config = dict(
    n_layer=8,
    d_model=256,
    n_head=4,
    n_kv_head=4,
    head_dim=64,
    d_mlp=768,
    vocab_size=3020,
    activation='silu',
    norm='rmsnorm',
    norm_place='pre',
    norm_eps=1e-05,
    positions='rope',
    rope_base=10000.0,
    rope_fraction=1.0,
    qk_norm=False,
    attn_scale=0.125,
    bias='none',
    tie_embeddings=False,
    parallel_block=False,
    init='uniform',
    init_std_qkv=0.0749,
    init_std_o=0.0187,
    init_std_up=0.0749,
    init_std_down=0.0108,
    optimizer='soap_variant',
    lr=0.00357,
    beta1=0.95,
    beta2=0.98,
    weight_decay=0.17,
    lr_head=0.00598,
    warmup_steps=200,
    schedule='cos',
    final_lr_fraction=0.1,
    batch_tokens=[16384, 32768, 65536],
    seq_len=512,
    doc_mask=True,
    train_tokens=110200000,
    steps=2949,
    dataset='wikipedia_en',
)
Each number is 128 + 32 x the weight over its row's rms, rounded and kept within 0 to 255. Layers, rows and columns count from 0. Numbers have three digits each. The size before them is the row's rms in percent of the matrix's.

# layer 5 MLP up, 768x256, rms 0.127, rows 59-84, columns 0-127
099:118124130091136097119142132085158152102122097082146099110109171138131141133076157027022107134087179134079058101114147185120127102137125169107087171101108165114177162133143157100080153110121120133106149081135102101074167130109098116060175162176176114148125085137130135147067079075099137147002158131116129124116135120095124095115066096130106121144112102110131154167109111122073120128132
104:140117108112079133139125160195124119166118163101118180100108159186112031130122171178011120132091189084131106080153105133190158174137140153124112178125168179105103083135100132094177117076113150113118140089121152130169135102123101087119115104188167081071097150143136121133106116134191134134139064073155163131128103135172156138110098094074145159174152182138086096131137157132093100156095
105:139117205129161086134146092185159182138123153108129135112105128138129076150114119118071122144141090072151097129103081144163169125126061099145146221120139088118150116096143144103134161167133126123185090098141108145086176173116072168169157120133113155143099123184163095173120146170131163151149127081095097112150144110119142097106142183114089127122136127116152166128126164163136140167131
101:126175115152072151172110104090191102228140122176175145150187128136112119098062108135058168113115096149135079128165115137153134170134136143117118127094094152139090074132118156112107119096153128133139133070123214130150155116086110165136111082157152122147113143099167148107137160148116165135121154104107146169116139150108051142098137145051153105119121132150155155066117112102108161162159
092:122157091088127136093100134125112094117143129139157142092120056151155118119118170141104127115144082080147056141072178121131168126136137086143101120165080142187063062083112127112129130035155120167074128107133159150133146117159085137088149164122141114152109124107099126133157106110145120135171113137135174118209146132167157145123186135122142097139117132103133131138153143118117121144168
095:152125108089105135129093112093138167166154068162121143144173138050180076121105138101126136129144080070088091114134099105127128155090178135124081145178037099138070096112111158117124145137108135089145082104066096130136096083117121088111094092131195129159109121133119148107146158067101095140139183146100125142128202119164134068162145130078113131150124137117164163202134192146149122151049
091:123094229132162115076159140118127131097117117122125123149116145168148091157101143103102164143137125079149082090138101145124149116148102094148062056101064188161192117092151141146133181162126095099045175061093196140150138105112119157114132143119104135104118092129156101100105119153124077134043114088131114121100102134112045119145145161100102117143174131134118091122103131154143140072154
107:123101206140078135062129184103133140165126155098052125136147107132135128092098156140162101156095055094143155112179182113124168149139153172155110074148089134102089106114158115116054149158209128092130144170174166088079086158108143112113103145135152159182048119190135077090114122153144158109116140167110136140149124170154115113141109238075150136099068140117111134136154142115183146150147
101:191066128117099150085125135180109114155082136138125115110147197113124098097104087127202123143071135090133130124183121096131120126095143130082134171159103119135062104084151107112132191147123109163134171090113077090143156167138089147125111152142080106149124095145101144068008162177103170134145119123096153141113076149104072044095106118149101147119171149100147146050100077159138103173116
096:151172096150177083152115110138152145129114151130159170099189156170081108142142183126090128139117105084102161129120086126113120060149107123121132160107068117102073108140095144135189116144067129071142144102099112094078164146106129109120141139072089103105150146088097116164106118094107130179122091101112124124161110107108154182134130099093124129158138093089125096157116157124163214092140
109:112144141107125071045140140082134112134052150117167105122142132180127093142135141128118116156161026126136149146162135127156114153141200051132037130085151157147102118111135164104119103159127135140127137186182178141105145117119148144120108193172148119100152167101186089161106112085139145119087128087187161152123108147121091127153095131128110125127139133107171137134125148143238106134094
101:101112125131112081156112105160134155122117141165115150207119189181083158133124149192117157139109124142074115068134117175141055072090151133211087102173171118159157118115183099176130111101136151107163117134117159161069142096064168143185084144118144173149082122158152104167148107123130103113158131104107130143126147108107106118160088147107082141167140146095115159141142195133104090182124
100:100079139134141186164149141140144070141123140145121173104168113118138156154150136132195168082182105166156178173075099124110130141103101191137120097134066113104134149133093165134134115107135120089120068096136153103125109174053129146154095157156123123197061084132120157164075162120132114107111111226094079134099140103147104150150105141109091148095160142187172176167161104112107118111132
091:132123157103164121055154178110122088187152054156136091113118108093112066080073159107089137106118117189201136118147064141123136130148089132089143156089235063130168125153101139149122153143183159122108095116138148168090132159139131103128103150103153137106173085109083063149063133122111075134090113127178126084127123072133155100120126206140158134108116102151148148121136162164106130152122
106:083095090103158162109175170133146176142142094093141102137138139137184113168137114130109144133173122152138128128109073110127166112098128149069170104134176092119130155132121153084108173105081113130058131153159124062110098051091076130126139108058109096102191051113095165173181138187102069138124174133132155145110114117136115166148153172083128166100130130131116111162212146150211100116113
102:120114126117108168110095133147152101068089135107185096088126109166146102115162134116119185109074108127141106101106111129138165136151142103056161171124135192161102093102159168183168157211105095112131153121128069178119135166125151068109180158144133199149123112059181201158112101149097057094101117141109125177107102108122099106147159147117139085165101112092114125067113068135160141125187
102:113135173090067158115119150125137117143132135096107186114109122139102153114129111152100088183123116149108091143171112059151136123122164144196143184214112129118157154087149137091137143128096130137087122098173146171113150000153104143095124174123131156158203136167088194132124089125152082098109127152118139169145160149171151190095126123173164180151163157143105111160047158128165140113103
111:143142119155127126134112188052135081143123126094161127129130150169127141072170143116132116136183150180143088145118160184164127104085139130151116150145133106125102149114085193144072150083137092129121124128122188113132123135129149170101113141146196138164104053177067120120115125144142131163101094148122111078155095145113115155138096131034153094117133148140130105099076110178174120138140
110:102137147143053094173193113079175137161091106163114124088166082116144128165106173153129120152089083124131075141110129081155148122114145133144132126134037186121109071131174139142128122137216116113173140178150134107139165120094161124133146134115126132091107148151085112150137092081063172170147065118085126145130113054163124070110167073116126121154136118097174134174142171178125185110156
097:130154144104106135059163150139140082142121111146150215090123128108151086155181115174145120160152154102086043092179150089126058194117135132161113182090115092120152040117130178129135140151168097130108096164119128112160119094166039164097081073132176084144137147114179143099098123205141151103143153056120151162161127066100139147111140121152104122117138090157129098150090123066156120108180
096:174145167132128105142128078092120139132149096120148080126171090097170122155122095120136119171131130132108113017116112166140111166143132123149128082124115105117126125111093156118116175108098123090135150086115113125123085077120145049118113037120133131117143018126127133092126169166152147145094165096188119121128153156120134067150098146134095124108128148113120140199114151081145130105161
093:138112033089189120171102170041169143116061104114116123171117152121177143116125141104130126088142089105141113151124121150134138123128191106113111161134144091113112105142127131178081103079104098113094071207128139144110116163166134160154144139145083128134084098115140070144178148144107156149093108122086142182093101122136102110119202191101103173129092120115021143100139081128135158164106
113:144136158129071102166159159140121117126124097126120160146156151068155166122140177156122202157119160115067112157169145125088091101155088056056122172138081084146112147136122150094145103156144073113145121091141165080159132086127088148081143110041105150127101123065081133112114144129142089135133136094163167192156101100147194054153173068133091103117099131120111136133147154105103148128118
104:097054075161105123139129111140162118150147103133067076143169132165146141133079106150063106151138097210080102133147096126155070105123185133118145103137179160092176108136108063110120133118190149111100094094170112124114097110107188112152171124146130085149145125149096127146160107169117050123137184135054148133099073099134133080123127122117096125138093161154144093098116184105138122173107
107:118141129126082195151113128167111146134141170185137167109119139101075152108124060103180110149122181094142123084151142133166127183111100101113169206123141117112167113130167164136118147116118094153092106134099162097142120128128088047146128114118085062093191117163076138150086098119130085137135102143140106134152146156112169078144163137056121128110154136124055093109094105122127109132096
098:142054149098176184128111154206196116187148127165150090101139148075154097124091128138142100179099167113077083113060098079135152108119118099102202115140129093202141160104074122151152135087148148138162082146120132115121146128123187159162162167183144156083152136154090118181183134174144155132110140145172156133143113129113115097180079167157151154088143085095107100158139131171141141086080
# layer 5 MLP down (transposed), 768x256, rms 0.124, rows 59-83, columns 0-127
103:197106097148137141156093081172138105094149147236139126148117175139141129145132098125149154156118180096120099109179115104132105151092119089129108169125095111174085156115167150184160117153093104039044052105107096113107145145080142073107125104070110095161115108121137165148165153141117093029148145099156136111179097154095125073162080107103143149117127137115121126117160129153087162117123
105:072108102106143101088168160117137060110133095201121153081102101059118129096093106176131095145081121167105119126115141135119114080155159147157161111160127136122092099148157203148134100094095117106184141119073098116126152096085172098111147171134053095080096095109129135107138079183119140115142084127126159166141148119137062121098137103100146157136143156166112084119081154073162211175127
102:112063104114219035149150118127132222203092122148125113088135108115083141129102112111065182131105114159167173165149116091103102078119154089068158165130129129097132119143136123100101182115092124151193140175121096129104140091148095146106119168105139093112134123085209157063103104122079125170136130150099139144135145136089107123095107144131106081151130137098074125110099185133111150151160
103:183108141124162140109123119125145185067098104120136137111128156173160195095079139082135112098161140145160140101153084155141150123152181195167153162066101105136104078113115149093125145083076132125177141148142122147150124156165100063157114145084108137119117067114129112137126141096111119054135168125140164121101090137154160179011165106110108151092105102071122103163101073139139113101134
093:179161155102106109129182105083152120157125122134085136170163129097127107136151156143181127112196144106139136119066131104156103144158147110167063150081169095196090151154107184100110124185080083125113125065126159194156120068076134093151161074147127117174140105153186103103108187153115127070152161078121096132114110133127145132114116126149128094118172136199078125114103182151087138152173
096:146093115140102148175094093144115126105112045135161163139168159147169144130072077147130146129154132168117169108117165136126139107150098101137137122167092106153138107151118151134126094190111120069134108129181147088121115071107149147154159116161131147073181197171127165131146118129107079109120123156109108076167136170125189157094146172102158113107090176110159122141164101121148096161085
101:107103107146136138095130104152145171103115129035136120140125101062105142147111125190209180126144104103113087100106197037118083114100147030111095129171144127101183156130143099141099166143132168142126136134151113118100131113111114132077180138164103126069093128097131138133139131107174145129126135185122117191103104130117098092141076104094126160126097104134125187170179159089066091111084
111:169137143190153106112121159134193132068094132084067159116121135119125169155155141074150121093153105096093139089131176083131134097161103112099152139163145082098162152202156188091118096069179122121130106158095153105147136162152150181096116113155095199065071173117122112116144111136149133105146118145101084142186108129135098184133109143141126176109096118181117150141098146151132159109123
094:138150169086149096149134093112170117154138141149183103157108115168169104093127079108158143116150100053110139146041096143131121123125076100130130138146141141128139125129064138062114141085115165132129101129138183102151108137127169124153071133113096149166111142175099128077171160111080146161183153124159109098136115149142100124101111150132129129148088115124091114105097149096134167103159
101:074066160117143111174078134137093159143136079088090142125134099073150147124147128143136152109127213110146119093154105103147126124152124097053147211124091068115069125095156119138127124138160069085169183143172141128137059153129114119131111141173107151130156140107061174109168178077127163110137110112116116069105095140117104163090076158166116128132145147169116122062155044115104020166162
113:076062167073131118122152132075143113094138148131159170107165125126056116163143101141154140147144135115151090172126094120150129125103104114152108137056135176128153138091079143201108094121162108106143186115169177133130095158107135156130105178167167134146155069119152162133085147100142164090164171119156135077080158148148163132159123171154100109159142090102130116094122146136161160133143
098:132145141115065154114143114132103085135157168141094128124181167163116116168137130145108123168145149146132102126100148103102069111144160127207160147063127119108133162140071144131184125136112145047068112107133143131109126101183154128133108183160189087162125129144105164104150147100099151091149101141086172063153149178092184166162160154088164146096127165171067162121133195152158149095162
100:135176150089158110086155159144116114107157148135096131103079094121133163119132120121162127161160106087173111125127126084113106149167056084153133106116184133089170143097115142159158138168131146128184149085136131107078217080192134117157115101064144160122154054112125126098114143112111138114149134124152120146136119134093159080075098160175167106131133161127080113158121106122110122139132
085:145081172111155122083141134170157139144112122148140160180120133099134114143136104132126140117128088065103160083183173135110100141120124088152181126155153154130110188203154117130162121093158108090144122137149095056161163105072130119106122141073092142142090223128166140107101132113150150120083140127168154103053189133139123083169110127069140124153099067149077113123185117062074170180086
107:118139110061093163129117157117181094162124111127149079076152110104118067178138099135147192103092105130097129119105150132085158123098140088125113161105157123141142186114112104165071139116132142134126047154118176160089151180134073157102162136129129121125109134122176078160106135155202102172119103119088148110146130107098138158115090131121151100169148099171241182223117114109185160126170
099:117151162139127143155145092158156103159131136111150126134098146095087143132123128111121217107207123168158153105173162110185139149135067166148158168133149113144124143148113121132093158156151105105114135140116066131137134135164153108046138216141163021171132132073132125175102125074103162112126122086091110115156159152116132121062069102112115130087121093088137127138039144130089101169139
106:112143124111143108148131136142120103213154145122073051133120126123094129081130152156214143140088172138084111145118159123109140170116113093119122182081095222128119142153111084084095169144171125136153134130148103127180071121068189127126123138140123126062180082095142145124098149150124144138138126170046141168146154160140102076151123142152169094082154100091116147218105106160149090157077
094:138150092133131101148149127147112118086123155144165106196166112123108164158128127108182180134112148113116128132115064136114150141119141059116085122115168125122150139125092104095059158124131085108133114207096093126122145171124123200115086160138143130167100105170132131151056108124147111136175133146055122111142052111136125085134153119136151124082116177157124086146115129224153197131112
104:137094077190123136147177136098153159135115155087137146142086068152104114150147139134189165119169166113124114124077112137121140142139074105129136094152149161083112115108164112135154150139082195187186160148154173135154182126138126134090094219111117156157142142229142156142119120144117127190122125107120136193141115087150183141141137208140140134077090139156092121136065104115139158079120
099:113144122137108207134098109155115164101153150161111122112114168198108118116107095192103179106147114098097132142114087175102125159124111133150146152128191097148085172102163127063139175125232170099149115087089058179123095162136122115144155160125081093145118122119148114145116148118130154148103087121159138067109052093108170136202111122106152105126169130125080109105079125122177101115106
101:191067132113114146119163172119105121114051106155123178112127160147125143148096133110168097141145143118112195150135185183158091131119177089103103184147154175096122164094128125135111089196152157097151181183124156113125133070201173118136126151113110087089096125106177112096095152110187076083136118133126081131104135086130152082126113142102118134121127187087114121110115151125126108137113
096:181167071117135146057171129125147102147164117120129134098135132117101134109140101113101098185122091124113138073138150075106195141134172090137112079232195158139120081186145081165083116183129166157118147150115111137135171149166121136129164135158199174114115132092156060154184120159125085135134170166123066130153155074111091161129115132132136119093162084060135150157111160095104108134160
107:102179133093165196191100062131163156094121126145127145127120075172135180115133089118124128173141122142106150147105118162135144118122106096175144183132140155164068045120171104130148151142082127150162089153077097175092132228111105127121123133162149137168136152121090077093168129131099105109117136120110110114094138171137091122115143124151107150103073103192185116032103164097116136124086
097:083053113078144140105151106092066116111128133129118114084053128127165137082146081133132159118096140144170165169159188150069103184160145155105133132120116129169117189097095138130132179157146145145062145188118094203142144117155097078077090140100138160125141217119138142147085120175142112127147138122122100165155129113144150128067178154152107097121084153168141149089113112095118145100135
103:139101095132174109123123091118135152111161125168144165118197138153130150176129112242143106112145179143072131118096155104112153090063156103180106126111081119131141138169143115107144167145062090118111162103197102083091089159161088155122123106141205153143168050109098157111131141105074064092092124083101163169106145153144158126124139212108100117163122159130074120129107104173096127160106